{
  "num_hidden_layers": 10,
  "hidden_size": 128,
  "num_attention_heads": 3,
  "num_key_value_heads": 3,
  "head_dim": 32,
  "intermediate_size": 320,
  "vocab_size": 615,
  "hidden_act": "swiglu",
  "norm": "rmsnorm",
  "norm_place": "pre",
  "norm_eps": 1e-06,
  "positions": "rope",
  "rope_theta": 10000.0,
  "rope_fraction": 1.0,
  "qk_norm": false,
  "attn_scale": 0.177,
  "bias": "none",
  "tie_word_embeddings": false,
  "parallel_block": false,
  "init": "normal",
  "init_std_qkv": 0.0442,
  "init_std_o": 0.0099,
  "init_std_up": 0.0442,
  "init_std_down": 0.0099,
  "optimizer": "adamw",
  "learning_rate": 0.00236,
  "beta1": 0.9,
  "beta2": 0.99,
  "weight_decay": 0.051,
  "lr_head": 0.00562,
  "max_grad_norm": 0.5,
  "warmup_steps": 358,
  "schedule": "wsd",
  "decay_fraction": 0.72,
  "decay_shape": "linear",
  "final_lr_fraction": 0.02,
  "batch_tokens": 16384,
  "max_seq_len": 1024,
  "doc_mask": true,
  "train_tokens": 120800000,
  "max_steps": 7374,
  "dataset": "wikipedia_en"
}
Each number is 500 + 50 x the weight over its row's rms, rounded and kept within 0 to 999. Layers, rows and columns count from 0. Numbers have three digits each. The size before them is the row's rms in percent of the matrix's.

# down: layer 3 MLP down (transposed), 320x128, rms 0.109, rows 120-154, columns 0-127
# gate: layer 3 MLP gate, 320x128, rms 0.12, rows 121-155, columns 0-127
# up: layer 3 MLP up, 320x128, rms 0.111, rows 121-155, columns 0-127
down120 100:549506582435497350513501455454455476536509441560490482469480499535477554495483514549545503437527386474455467445499504487534386508456403518455508505533498409402491502405525473544472403475460559503594503491477454428617448534499473468505431451485443472427491494552448520463504533514463602550496530592503571473402460471469564426475483486477381359488481499552506512505553528486514507501479
gate121 096:476428526546437518396409367542489619531569396539514508529485537524529516516584443439506478352537469485483490502468558490520539482567441535535646493567511526543528450495458468453507504504544531532500498468487493502520529587528475542552535600520478447528483505445511429512526557470573513612511476528489489502392388497455531542469496434504574414435532430482440519486458523500516552461525
up121 104:517576554517551518558458514556477472547458556470381498498627523578545476502489492519470417454492510451394482522527473515432421556465508488507441523519420503526426514574560422525485540590457560578537509563527502550518458491555612455582491541462478575408473545463525477469461488508508500537405494532560473351553426576455511533533472435546438450557443549488504457516521445468556457447491
down121 101:428555571449482511418515445562539429540525509473577494508470596545479469437537416491471424467552413466547537473512584569466483566506453503486390569501529451395497520469522584480456500476507520409443487515537460547549481557505397505495446486495500512529486556505589486533480455489528413507482452501495403596650500491470503626507492576472448452451582541564481510451531446469442520478467
gate122 106:566459557599507506540466467537511530488547501498553501523473507492554500551556448533484477425564612484553518549526502480544469531601439470484547476439524546536462445537488416472472466505482511567448417473519501498530555580568469470496482546539311500468424554535442542476464562455541474561535472443573532486449369621420535490502535447487517475443449487591419536508407492497451578511490
up122 103:498498435546417557513475475455470437523454542542564446525499557494540547500456531492511386450588537516454458502571480556521437486530524469543481523570483479578468486493469437474506569454622468502488483492438522533563480514448469522508500498543568424396526531307527435435521521452540572441459500543555514477508484470498376554371486517487550512550487506527392516502478413513509483394463
down122 101:560471546420540540528465514470507542608442467499426562543540562540408500420558506498505511587429502462476529480406456462474414465496463513506541545523463560499512485464537564491415494480428447515475510384470457594503445456529555502435533515486612494541483502515616566526540588486572459505524547595472499581573510512471617473383511556515503433541475482473477469498555529407472521571494
gate123 105:484575397576607442493529413524452522431467529597560512559505467497462565457510502551501467501533437476517531439479426524563474388509515490474483523509477472469621583574528481474456513513439504465424516471445464471535474540536630448508574550523497497453471575501484492568426556541523584495596452539508499445531497537445485597453554470534601531531461480554391487576477461525473420465497
up123 104:472471419510486387594456476543536429495514458558424450538493515538568439500467557530473458501517521562444402441570539468506513456579504507520458513556428463460489475464547486495598421476530510506510497472412516521532443486586556549469484626397504517471441551544426434462578557506481539496554446571471510433565573523469404511520435543509514456561597442573409410466521482486524507468475
down123 104:491474405528380547541541533500490502534578507505450451489497510493423457499495479465476476480534539466487490591485492436481486565379518553482515536455483592511475504552610630545547495621490521522548463529584423521452538504480465550448513455491493419482438434485407473399478509474522503559453468404420444519525389517497465578535537575552496493470546399485428513471527515477613487483467
gate124 098:520544490468489435506548527499563564423561556555492511536497525431396474544560582581453557465517593449426480504514373432461511500506467503472530493506464396523549493562505527425539530512479539478432560548661488453512477498533546527556525427490534558557493479637521444521597506504511530441522468489501488506584489521570479465455422371469477507499500480462506450421476564492540527597486
up124 099:525498529390590518495436464473580489469541536486468553494534536511394452552515516513475605529510571512458455573590439495505464525445492550514476398571443439502483466480471480423587477504502463556600519554505516463445462442520559556481513446473529504542588497554573417417613483462519506446499467521533525458517515509534575490517469381512546520511598545501521476455421610423558520580556
down124 097:405540547548559533496418498540482530509529503470454612548406536525540494551494473504467533480530451492508476564445538569585545513462546475475483468562439620477554689479485468523546494472553504427647527487378533471480546396497453522517507537556499532494576484456451486391467477483432495551567515541456497456405527485418533462511556548458448497513494514531494528541571515473467545498530
gate125 108:492381378505480467445430471522540547497551498485454507524432546547528581582514485541580477461550509497548523475448547562524424434596448549537580479515485483520516488492469432387600517413423500388504453596501577549542493454584547529568478597577450560489513547616484493503501505448571485540395484467492569510425452523497505530455542472502519492504438514528513520495492442514441541484484
up125 104:508476598475437514485553503498418492453498420584562534426504459466503441475520532573518512505536528477540442585509553432477457429484525541572514414582511489478507543416546478445498420530514514497496478467569496500484492538534359448592580552498515526534496515494461546526518546395516363449545429473541532441585452450515553483528568439607494492481513450484512402356507528526522484536460
down125 102:503548522526464573473383435532487477507471572471519547559455508493489581514544544434610494490361426444577513512423457530500545495473477479499581488496489450542542546510491502401507492522536496690592562451501575539495411378465517548436433485510523510530567456439501563450518527534461555485456550546559501526465497484491491477500508487454487535593610520460538453551510472568485552510467
gate126 092:459522521486624586495533502517500482521503402467485504426521527565533514494574414560550461467543520487464426469463472450406500488518422446528541517518586524449508510487432469507544520533544541516499519443465472508506552478582518464514473621603347520540389544466469543407557567569599451591481524479530494526402454537432523544506520455580503519483496503403452482496473507423481570516451
up126 095:439509492536574587412460431479556552527511568562549548492537514534546480548551441542427505416513535525526464457448427503470492415477425442542530491530600544531483519606474476520520520454493529523597524501480523595481538470548462477495440608502521509417393460502498577494454483537482641586556559469482517574458555529410491515500548492558530440433488441491449437520435492463464405449457
down126 091:504516516517485503522537549542529576440498546437550476499528507432418497526533634501445476474482483543462599453626533498612470526507514513501443525490522456488541440500599528470495477449543463520493483520531496459473491351432410481484551373499588513465582511560547489563458466409405500494510398550429518508593545545577461528517446521441483484510519500466515496545541556486482383440539
gate127 106:430508399545489531458540503522468528517446537480492516618461389583509529402474502493533466491488452459524503513497424494517498479496483425546438551564564553448483470548460502476535546523498518521484484469472482434471475621486502500527587545416548565489550584482476386458629548507527462582585492477651475472541534476492530512438517477514543490518472631545398418462542448456479505481453
up127 102:493428476518494441556519492507528459494476564527517496455503552509482524590462626505545557539522544472459574506503530452477506524522413461567450484414489551507531411414618438472589566517423529467486580575542461448584586503470553445480590565521506501494478449517458576591523554480479533547438473508591525578531459465420532492534486479526549559547426500392409462539461504470544402521500
down127 106:541529503424468471505503519539478514666437531453414444548550479512428527448418518466600519535475552494499448448458544379473467473432462438521423439434517538601416482510540461487434501487560417479480481547442371567425504481437489573469584502496504524527448495535439441580472531452499556456444458488584465489487533499482463481462554579517507581479471493445462604491529475542503450505521
gate128 106:516493542502518513479492546541504499520402572498553574512517455523472500490484558585505488460453561388418541439468491480451564522531537503493518436426544611411511518620531541517531511553535484443451558567579449518508548566496525423530516374465616491558498448476453540509509518491474519475483520553474500553482483484519544515495445373381408450374509492463483479417555492468444449513418
up128 109:567487589498475432608551428525515473521492481408503509528475527367451504551516512557479564514477495494475510565496523601480564469442480515434471562516512619521497502558537556484491540548507519471497459559598565477537496547523471526509423479546522462452526552505592609599438520610540455456477401456532516404504472478523528491491464586471511495459510479455583481452547396442583515441425
down128 108:545368516490553505459471460414483531489449469503454502416500450510501497429565488620445571452566520541481516562470428517570439451484489513503544504500460607567567353484485529525496503421516504398537507438510499555458481396495504593459563508477509605460530522568571550499473524504520545439472556490449476524566536509458470496512567488506479468588513439547461568616478406440452497480476
gate129 095:454567410524501463532427442559487555447584422471476373536525511508507536427560451453401563462532449474577499554438531513563453472469481442504514523502375436443563553560482498525483607607460587556482495456443446508586502526440541487477435523586504412450514499474469549456500558519577492534526438518458480490554501519482598548476519525505535419502493550430518595572541471466504470499493
up129 101:539522470453512541519552599478459469560468546572571619503514587515442458524481549514475545462548618468490508500507479523492486455463470425387468446546516539474564472448449593491418500426486533506443614639592588438443462476617568527493534472428510576513457516482488527557536526469448476484395509436481465512476560523566445484490499447506448547546522548532426482517471460464496449473480
down129 102:546478456483482508465450486565344609465586424612546403394507536521510515491450545546423560510526492441518513545526452464560453464476499448498387455546491516473485487501496615416351559473501536497432571522479447477495430554509463455475476478529453401514519481498519502460526489532493536502546484476508488507469445426547532469479587466504474390427489532472450533525556510455480427576536
gate130 104:488539436570510435483413450535550573511565519540611512480360574457438568545526442502538446542590431491451504378512538530536517536543470558506556583586496551507524429529497563506496552493519574534497482604490440578454433483587554463471455517358570555456443518458494501528477529522524528563462438523503468554534407523503460458463504490539520504537454500494475449484615479472531479470507
up130 101:440513449502498510568482440580486497496468436487485487464539554439547432475544450459536467424557464479543484457496463594503546374514472471558548478463408484545467535412536487522531508458499467531479574621466435551532497499510502535460502575520520507497430477471465460611513655532495376521462442564522581463421528434508528528534489581404490562422464452456472587551451529573481535455515
down130 101:481416499455483586509462493516459524550506562502547483538508548413529524477596546462504544525464445586447452383509471573509427427516452529546516541455476439565562461544524555483469481522466469420504466454551497565595547461506490538519498522466611464611434556528542496486515457543478588602505477414491341467557521586438455522455506483445440590525432426478464485478528480523472469529451
gate131 101:455554471534415526547487509574472588485558463462521618498478527431495545446501567509440434519469495449596563520562475490540574516497473466524501437501457487480517520511442598416483493513593497550500488541586546598457463548532520507592531508506569457540493455531513551546561538501478400490513517551498473448475439501522482516497454449422381471432478344467529490541584589526531392456550
up131 095:504568505511406462533471485575514526513492639511517513567525572448395558560485540465447537514557512451431527464491514533576438472525484519491487519515537526524538572477493531520495508522490503430506513684527557495464394473536545508476507443517562469515566530428530463586452519514461542461466532449468365442438491572621575533465581412476501452550519440534501456473548499485436474480405
down131 096:508436488530476578507481512504437497534478516526513533505431510499551390501532484422572511507482545514563501566551523574544577537493533478551587552538520531582526446562492470575457496592529524585538445490502471613567545503515511517465562419401524452491518561505439495474495484401466472515528408461527411553450533531514423435555496573525460574321518435435487506564526518458534450517577
gate132 102:568526489478489564416556508494518588608509488545553518452440521497502470494543459449445480612498500464462447453480491528509491504469437576428483451507581531492521485479490550529458349489571478404395486476522580494436565573499498429485577479500495512532518515527507528465577593448543584478558388522468501505514422422503404565492459548480534406565550517483414535480530501456503451394501
up132 109:442419478498532514472587535410503494496380442471490529473408563488462374487476474437505469521417455478462434421483451535474482465393534427497592583462455563573512515475541566501480503523582457442445515472458503578428417461516498481441554525458514494536427500538522485465457548587428562453502587451388513603514492530521500542445471497468468505486611436499537512497499481424512553456484
down132 108:492473423523500555551541411513495543496471493490439488514495433521536476533466546447480448504390450430449430508569535484479477508444458465598513556520424577592479509381412503556489585482470436427524519507401463514471404429555565531471506477487462509508521480441571517526496505596515457546408566475505498566548538506558497507513413582439490589417507393471564529528415525574497516544538
gate133 108:455535492538480414535474533489516520438438430501504526483426396415466537465592458592485499393473530486509477497529400546470533499560497359521491421497489397487450496523456503424468460506592511540481424378480449482476499604526420511508457565565520532593423526457462482477590565596509478483524507563500487528468460505455578570532510515561446576523545515472512456552516568464490565480508
up133 109:470502466553495498569478493568579486500509503455576605510415540459507505577486410464476517462515481500526520475595402621522481504521386411560556487541550493458528552537426477528466472536561469557501516448531471536456439495508508499522413534693488541479531448434525543522585574493468460433506496499530449593532483517492509453422490525510553610491424512558527482541484548572435498461548
down133 107:497513477476495489512451484512579456555589542536524590507606501500387447505523627578553402531430401490490518496567586455525551462451507519552522465533570534512521519536445428543557451511459563500564544497466560502552463492489561435495511507483478507535544505491522393478355448439502442405429483477546431494494493415541574523530469537526422535529519390527513492459530483475480420425542
gate134 106:478483502468537523388444511542637424487506575521546512591489497533467499532570588449490473522569570434385571540535502518503440526519494543579493445520525498438430522526462516539532451465441560438451477499465526476586574485456483473421506465539486459405569512430422481467588609404585511522493477584529550560498574528573479508486511519432518492495524538573522532448469474514411573464529
up134 102:475504545503459474445463477563493471515486426528462410370511529554500488519586390513501521541513578527531396441502445486420480502481460454496436446480424586468454526457426468527398491458582490491560508470559547502577512546464532395519503457561526439553410472493454506427478558478541482431495486585483597491441432542523564458468384403468473508500449481528551519429474577526446445499505
down134 103:421421555464455471432384435566543560504502535550432442575426527550485578473502598559566480516439475519569528518361478497420547467504455514517533461421484459607526478538567518536483468472549472450542515522564475525474463511530582487555545513500470482463516506456500547451563525464548638566595453613546523509522540476497601499451441517597500498527502472542509465495534468495477512406483
gate135 092:429469477517551510530484509538606462403478438514463490499480514532484436447561495518496509503563434498499493531481488614441472363536483576459510506468445419568586513476388570511512550567508559501440555478521551408531444514533514504440488540482507500553642554488473497559549524398501515410457562447486518547482539490592433582500536494583437538533501569548495450535592465484588521496460
up135 095:416469467533468612497466502598590506501539497472448503526430476576606441445535457538537506477509484510557446562465543498595471570574466500476601618438439509524458476522538513502554549556521450492539500499523582536495514473487413564491388499489393610494465475509482581485568511439451462525519508471450509568488613479486542492586478542513384530466461499464497564573490497483485545583477
down135 095:493516441507461548548595617517486466530547567499474488491459446402514521404495519466524498469500529490491358458398486538520441419541419476474545458494500539498554455463558519532458458466420580559466461468472552584465426534522474550426426455447481490440483429569484551550582489452497561580466439485507472449568496427533632511496480406517441511464514498503500462489416449455453489398500
gate136 106:580549490504621437523467551472523512515400547505569472501468512487502593466510482583482512522451553529432442539557524474476549555477528427456541477494484444409576421498515543502528450513613448482431486509519430463550491555541480526438572535463418512581482475496402527546477546497549524489561564569446415550447457491508535514408518417410426435459494532503565484444516518499378507553403
up136 109:463487482519477532595382551534547481520391477594518527436456533516402577497547454600570524518481541525496421535543560470467497571503534513438625555388450474584572469539516456469472476459559484517532506500505439510547507416548467580493547554488393478506522405517453476590451455441490465544499500540457519514449545488481505540490538573595564548557517469487527533460490560468578546581525
down136 108:458422564478388555621391523507527513521499476450408496507491489424507545535571558482613494501544545493558528596473509503478513478525498577481522537406529457500412528508543494469465470538471511412498483470544463499497527470438476530534488523534478478383542448540578505422531450407534414446471509530543540490548526497501443571488467586569609659480486457516559523452463506525577546517495
gate137 101:546558515459426481468515462586516512573583522525507418536565474588535524446528580525523543563539531433471629437512371437556434449540524469504480468464541488482400539520429505568452489503419475490540434479572502532497520534438543437579410359503502502523555552524515480490555471451585490504519408584523501474539451525435510399493513469501445473544469495543557489476565527494442515580531
up137 099:497420482520455532423477517561492459535426528485510649544501435524425534469543528452548511441481412438491539560520421593493521353465525478504482416548432507499442517532521495415424562468469446504496522416471495591477575574524463516516492555535603419489523459397456509440414460515458547480526481529527549503484506557505512565471457531509576443460526508431542563479448419478525412452487
down137 100:484442438448488507426545463531499450533481541579525417499526499356490483500538534469566475436566495544511475546469456440476469442489496492455473446469484456470614444400550474521435485495462521569396476505482539423467412421513488455519441583523488486527453483470511509494463548439453498578462535356516529549442510493484501663529470478458458435614589475521543451520547492425553507458479
gate138 092:432517493433489480538445491502456503388498462458548398497507422435588548442474496514547492568528488490428471448530539510432492548515515493504558490522547475461495480519542416558555578561474539488427547481454439571540511545432446481407395578545439647477411488475482475498541548533508490544519540455515540514659534556421411522468494509462440565544432465525533517500483534568499443575477
up138 092:538567444552449556528454540601470498530570447481470468490414555465569489547467618460471468461521479553468442484419545509444551513511451600426505525475539517447515503497578527526444459529476561437390497507388476574497543552477568494379519498448496435422471470534512555466506545494504612497565456448472546482517472486572389481503423517500505472552470500556515394469529391540447551535494
down138 094:437524533552489482524456557522471538493450461443464493502513539535543587508532466532535526577615563569520586519459518587457586554551552530484495502581530550528444378547535605607551515517503430512546545511381453561517510442474478499508508485540481534504511499411459566432480420530509439572474408530522496441456548479491447516465490601535556559459505518566485534498555466654481503443522
gate139 096:502516546450481475499536555554523534570560548388499544516494504583567533518484548533591508574564435476433469526513492404457547583526514450524548485443592499495461439370507491515512416485479422508487479617439506540494575490476397458480460471443459509479523503513519534389497527533521575549426540420497503578509485509518446399404458434435456559560423520524473505426543491430465506469443
up139 099:473524427533401533525490510586462513573517582555515491477454531528508451531534514445494421473451450574495488402539484494542510480512436544456439485523509501525444422544510423586486525489528490468582547533512475444475369498549531523531588407485535555499460498445540506616567462567512490536371524499517458470530468546543503499592461499509489530500602409594468409456476600578551447525432
down139 097:414492480529509425461544498493525579521540522490522518538559463481456552528515480483353510509525555438545499596463471551513516514562390373457561585487434480452495489507490528486602515489538506580576612494442481444501500558478599483480463505575485501502537525634450536558499521439473556385594467595541538547529528486487515500480510510545582500490484452450468482504486584427502584446531
gate140 092:518476579538614509442514568516432564478569482440390508521489493472449533500575401489549609514456562454570459519499543500385491509491414431552546502501506458513456625495442467493548485507514504580391561445524494494465542471453390463528557503534424523472467513495511570484520548610462452559480598428438518500481510469535518491436532550472454557450444543513540552444535512481488593532543
up140 099:478437469443581550450500513521522513542403472454476520430510510606544485524512492389500512499505593443492546545491514500494510503487428500369499433576536480497525559502405495476491464466517487478440527581588557412519540511459517524417565438439396510464590535439508431454531506433519502541492477446557472528540481470561423501489440619504566424397592533426508516490533467421481542430523
down140 101:549423556475498474447458376420504581632558476473535512545551571537564404565522480510492611496590442559559541535519505485502548351555514483538468512532502436466413590463483545557506498503463504481495605511578502570481480456413475557532491497495469472580502579495542547484520539389562552460435544488529589496485569519499508487497527500486522502523416441516473493565500447505475486547452
gate141 099:439530523548477502504458408523477569519546508600515435459493531386462555519554490556496557540542582534485525453482463579526467440599437523494568505554445526586461513563403493457533506506548636529495508484444457519516474512586465478563519511556534497480354434518477459528570498518496511510515554546498574477535470510472499627510528384548538490553512396475447450573529574548514461437539
up141 107:473454556518501567509494575499448501439450482511361606482542486488521516661507491441393444509467529516465491420524440539469590494505497516567504451515561571596496522472576549376553473536471480557573540486503455566502521511482521508501518502464436535515521445530510619446452593461505454527551542489550486507567467403440483535464541530520466543425451411454560477404477453524499503558484
down141 103:473532506540591521501512478493481478539447575446564513475588515534452515556455488490518586455485510532589500494514519416487530594546524458489538592498481483500671557477541497568584460549492492552567470458514493484502583524478508475507555455541415542520521428456470550415474517450542495437566442503513501411576533538465568471431553566533410506627570440489448567511573458440494567521584
gate142 104:523522431433506487486436508552426599460492467399478494461475507473504512486464480488546498607536498438570622429500503471464440418441486527528496510402482460350531489572530524432479502475428500510491420462521584486541544546420458540510447515557539566507495631419450477531448518477578515479633481506518545407566422524541495559513507504486505461525425468536451607485528485528515500482471
up142 099:512489506475581502498433508501496516499457488498523535479499460585433562458480507472496524638558420403440509628522483513577520537486553481485515440500560465383464511465549449491589549520533462476547558498520518589541591530455470463547594533554568444536483411473488591489559493510495490518576551527490446517513483513530516589453400450509502509528537536497609532557466486455497376369471
down142 102:549483427474423450459593541444499470546434491573414493522442511501537426578483542493494529477484465570475396386475493550494471532476523447464424544497487533476477544523484474428555500501597517472440478476471543479538564514519402475539482556485601428573519504474463500505489476485468535452436517488496424430501420462578439553563462443533394445448420537475557537402474392476596425551524
gate143 088:446470553462562454456451508514495469458513554429414462538548489533461576390516445408459506523499545510549542506535465515492469524587494532448585471599434507495479491476508447563584543470531485470455461465511497541469461566530450458518488487461556595547485494471435510428528532453524539652603542474462422496504471534583507398477456419423413455474486499493512531583587447388431465458494
up143 090:488511556439596437643527386496478525434491600469579407438419492539514567503424452443541516536519562518465538468493507524554561531520515456578500459491518439510586517433491532504489479499532441551512471486497475493505636532537603455493509577483466447527486584471486466535494465471487427489408472507430565537532446522481424577429565349501511475439514460574496504556448511499499511495494
down143 092:516524517445461351413483473501421503470458579505537508562501565434585569467402507504404451484459532530485442461509614535513494470555512503459527475405518455479523455479471504438540443479500471467556534604533500555505540480458553549419579543411525415483505536425435497528496509490491495469474517474520469565536492612592430459548463471479469537540492445416501465521606591439501586454520
gate144 101:476486541516528546460461480461505567474580438489436600472428582407521642524484589547462450559499537434459532455527471469464497426532488554482554546519579556481458467540447556500442449514585529533499454557495446575479444543529508489514514594443492413502513417597478576407562576537514546522508528638483573496546429484550432518493495518503465468539457425473516496470539586462541479505545
up144 101:513490565510532506498457533452574518479477457437507597488499484423540475501406627543591479462459474461496566398539461475521502444453502486571541586494480570478434515476567511494505531452452591494494475555527548550518405480413552571388513450428546454457530570464442471451523566516513534498472375505541523592505534488609485505541579582562577495510473553521535474478512445515464551498598
down144 102:571415425354479526654520475484551488498428501400598466498506479548425412511532562458495456470453498508446524449568509461491541518475521481643540508535501457550546445483473460500460543458410467596529490523440541531432492458540537511496491466481503639556491497431532473619495525516460479536512508401516421511543510447522502524532422482441501468505541516562487453497411496564483515508538
gate145 099:574474514486560504578493506487470472537486547497502589510464542498441497601431472512565488478510494518505460481601494478455411436463530568517469493564397492534513465473521639436480414457522470404506468539465467521428480483579498521455586480405518546503485462441495550519501477477434386459482517471574476533441526640488577576542573466545485406467505504590398460520497537495541462441572
up145 106:506349463537573457509528445447471448598447538429483543549498402563458500532524448504574465516503549552437525512538513477421430430505550522508491460588430539486511513527467549435553445496486481333551607562511455550515473528583491509492538571471487499503526469509538457421501476521446451460535509490504523460482556564457605625475513470463550473405508536457529565471494533485479521524607
down145 097:471487529513430506448507579561527493474556462540470487527500518501560532429538490491402474463476468460500494506429489543599570632515440474512510463449571489466473564509547440573481549470521511608500550475534486496568540429389470438533412451602533515515498478516457439544434499512514569550477494566460502516564453418533424412543547501454456599574520436427550461578483403486483513522384
gate146 104:489558456503512377489553567446523563506418523552532485568502491541489565461465511526459539483493565470437548503487433475484575581479491451456418498508513466461547388569519570497569556547525513483419553475514479495475433596481492466532480491503550505577496544507458436555484515534513468448484563517496385464599376499488505543454458421465405379519517476509545528485590579453412441580443
up146 111:473514462441456454529500470465541458545433517561535479493505523546464523487444478433510521508534450558523534532558387606532591552411473536510453376453500554535572428548511537538502543514449464459505477446515484469425531557508480467531564416560596529450502518416480359536521462490463426400470471510536466480564493587496448464486358414513511473519576508474484554486557593557513456496555
down146 109:446433468444426547537496540495517401439451514566504494401503462611457465481523523440418555369397567556549536599579464461533506449472476573519519449472554575504552486473552502498512500500473505507501505424491513513491543535515499546491568415588575457424522440499461413425482483485485443420454566434491443565427529576514491460511429494527481584523514471476489604421471489459561465506523
gate147 096:522533521477489521563571575488484611497497515484629492515557546504433571547538501533473556492455587410427418458500415482448479426550556522491434502471425449532621443530558590440548408436545537476429550593558428494518505497594486504492461446483501575525499493555394471549556490456500556476462467520438511540456516506516502465538497460427442454482453569568484483469554542459456496578458
up147 090:441486460575507514573502447516564524498473416496522520518564603528432496537565490492472458569541445501463463485491545437536550455561432566543469473496440506565475406486514545453507419543581547508532448504486490593485540361573598478533554440521476503487493448452471474548578472468510498411447470506491559555389537544580537460495501397568516466535378485448542517458541510423469560413521
down147 092:422535493567500547431439487452436485421533517520420514493612542592524489534490522489469504454474490489502558542499480494532549462529458479627535630583526503493472601484476453481504495551472578466610458498532618623465496397466585459542519528598533448475500513449549600416523543493505553482540482523518552434483479472487576503528484486521454495490431449474571439526530439428508503513581
gate148 115:550518423495571510544539571502474476516430575433516466539470482434422473478550496532378564489467525454476563549471404516448562534452533523433473485509457405443510434527561618475571480523495517523417443560550439444639527587578466495444551485492563606547562514548455470532517534517512437457506498528464507580500539511595498614464522492453444526486490542555498503422502519490488437566478
up148 104:440596549551494573510436515502412572414504509482578513508578506567510543464550533482539475428489598492493499429529524492528490532443474560431489460445437576431462494427500510440532483511526519529497481560484459582421488436581518465564618569509468532519478557551587427542544415419497539497566524425466479455509459438572443588470476544439467512561507553551476440599496469487582459468437
down148 102:512546548582535551575560474527540564435511526538568533568506455493499531489479583515577469482536600501500480579577484545442582485457532522495507513503610417440502597551552466444492531566546365446475429580526498501529509611485462472570556521504484499581503521540436552609463477503573576528526545472503493467556453439542502451562568488434516473564507468560498435601501512523547480487416
gate149 096:518501488472519489537474508427566452602438498560520473576518505483520542507436510504469510597523479507413531467406467554545592488491524534469529445517511564385516476511492532485496646591491528482487478487513482517526536532486496382503504498511508608390427493409420596564514584492518557466562525537454571567585602528426462556531489449486549429531600453547508478516495463501529460461554
up149 098:559538455477493409551528419510479511545576468537511474548499531504466537493501524555445489511515517550525584409513535554466501456475426437498497463397543559475420532560572509480499524474458590581504459397475429497490521547498579483583513520527560459433447528463571489583426549489511461588467530595554586449497432538468489511516461478556495470477392422398466462507488611434494547393547
down149 100:461527499525536527462621560444487470495443489492506504477471468457535454528524554486533539522535553541407486515476512501530483455482665523538480456457488430508518550476489474557523505537539478555478520601571463579494410591461480521491587496521487547446517503556489433641570494381516608401483481459476516402540434495535492546563480429512510432473465441569449456550525399467590482508537
gate150 094:477481477587525526471490503544472457501442445482441528483527440482569573473554575412420425456532529425509490588531485511418478494467440489581555563562511523491535571553506525493421477523466479564479437445425465493534526514490465524544490449543432407446511632421464533438431467501592467577466437432417479556463522385493504523474504564550610560443540453493565522557422465461497542522487
up150 101:451496491606625514476476550537502527425428486529485517481497577475475525407513501490473546568489422460526470473445501625467444552409499480426548552431464566469557494496518563479447410505424439510472504511527616522449462520517499424553423598475486556492517535593490486509512488511496468549358449396459481512527573456508502511493457471434536492597468500539442595460481492516576437524514
down150 099:564466488502468557500463515473353458470545395479501542498624524514506444536475550512447373477481474506539560422509519479483451526439586473498490443461477370508426559425508494639463551532470551472561486511486454469545531463558461464507557487597485482460483553520547515426529512415504561443591442523478467494486450512583565430461592462576502446443496451506538440539475475473542512459528
gate151 095:511471446571444548425476506623496476503530570524472541468464431500476528481510501498530500485571509512593592503630478437566533525517570541524525472529599487542468456495472504567472478487499488467459434446617629472541567563505425499433588532564449429583552522443455486422603512477584493518509528519485501495512437503508462517434507502522448531502575638523508614490472526503517533491561
up151 095:460527484584474496499405385631548493474480474474490527475494538510517484417464468488456450538571552575503472475587599467497571545539535492672479473533563524466471551554517408530491531529530504506481546409495499558546534556537520467474575553575454509541448478416535502409608476535595448593551550520552497514508511540416468531535536500514515543505480585570452465509476493481511448584500
down151 098:479499540503532484503465509470543447507497377579478517472570564536540507492479466458399481407346499411521420560436412594531457440522415497514500515493472582392481503493489463500549506430509499614497572541515432513488500448498559581505597573497519513494476523509556456562501537587450522447588561457510525448449511552489486452499474482466499480538453498423521571519412593439477485563475
gate152 102:506509413431479583497436533619528509517533439586447457593513457480455511571615459441474515554462499571585577463497462499484465560591541412468459498500530355543568395590476449484479516599538512539516480529478480499500479535423456399490499429461455507618514507547444549526522518448502447517422496501478477506456460464492580465502466544453471510476541545412526507477458485519447459508562
up152 095:487460518537515471553536545430417528519372503608520476457499554469509420568523456567444546528455502433471455440547482487552515488445532579459523467497630562496519440458610543464567483565513481526427491462447508519465534576592506509542474586420492573534495507589456517490531561496435565421431532514474465534551525578439515558487480488504531431476532450479442363469491551421530548467464
down152 096:525453505460535453498404582521501542509447493529509439559536518457504490476607529472443539562423521498594549489526483558421474567514474546503493439600583377568499458531568469557612528556613446503525548486414475435541509449509525550497536538371482496452501473492420504479498551538457483619453538416460490494539493493412529512473447467479572534466488527482515539498480551478457513432622
gate153 094:615439466518439499397498447435615463565465524398547606459464533528369496450475565457514483469524487365483489528568534527484581514482551473467516428486457522397482443490509478537441501583522461516499460498529560476502548476462411454474532420493479408530468537428512538484604568525582508447487581511502506507527496485522565486467468471566526487477404509506507496420425477428455511453475
up153 091:502547536586546471473570551517431503485553551460497485548530442499432591532513505468554540447445488437574543512495436481486548463479463385470480525449466371488513492439510616530514537356496477500497529509574456551503486453496465508454516494515547550559561521572526467532441534520460547401478455428509442487501551530544573428499476544440486401508483629499501565607600446468423496548477
down153 094:500451469537485518367407473445477489584510508438503471548402568445492468550529562449506503510578477487498439451523550424539457507456425613530517510470536480576485438438399488450501520572430508583510539570536531472472552521418452434503533454461460444456456555403494429455567504478556534490472511608518456419441548535562524510504471432552522481560563402557528533486461550431445490520543
gate154 100:499427500513583534522514585527543483446387571522543449439493438493506504555491564483553461527547497427470451454480516486478485568445552462603494519521473592456548508463555483512673485476537451469425495501516539567474523529496521482439459546588424622439540544589545568533509551356513506502533478466491497533599567503459494554461545480433477471500446422456495436548497431536545504471546
up154 107:467502425476468473512506470490544507500503468566416423551485442497510487604478475520433452459390553510559497484436466407510620517488511502503436542490537462492563534551562464510538535596562570459515475376472590442526507512425516561534534443475498492452562446519468440495464522428450504517471479629545537493438536450518539522561455459374427539426533546414458475525405431479465556455499
down154 104:526535593418512502436487537490396497568562528577556625443555441493513600505540424371551461520423511505441514451486525543465532568483636455500525537496557525505420432408489458487472478493540458553470526544395421485544480461497488553440523468442549513399478523498470489478481457520545538500564519548444525477429492581494411478491460501456496560529465502509433570571498587483500540509561
gate155 105:599478482636527487509503517445518560448481432453618491515468434444428565531556542537542633478489484546504468422547466571475500419547468455506556470432502572536524470431414479453520394538540518478454533509565502529509544491578430525542473514502501508537477442437479391539440558509455464426442507536489438525512436537535527525401524467573483517558443454544427527498610537523477463548546
up155 097:496509520480514457557555515530560494503548481499533512419487414465505474515582431543535546567498598572509428490549521501511458498540391581513504530504526512550457496506442543562539377501521536528525497469461471439562526440487503589439501544487451511484448457572519461534543561557509478503512486489548365484494513551484537523522571461557527614600534507638492457430506550529383606590415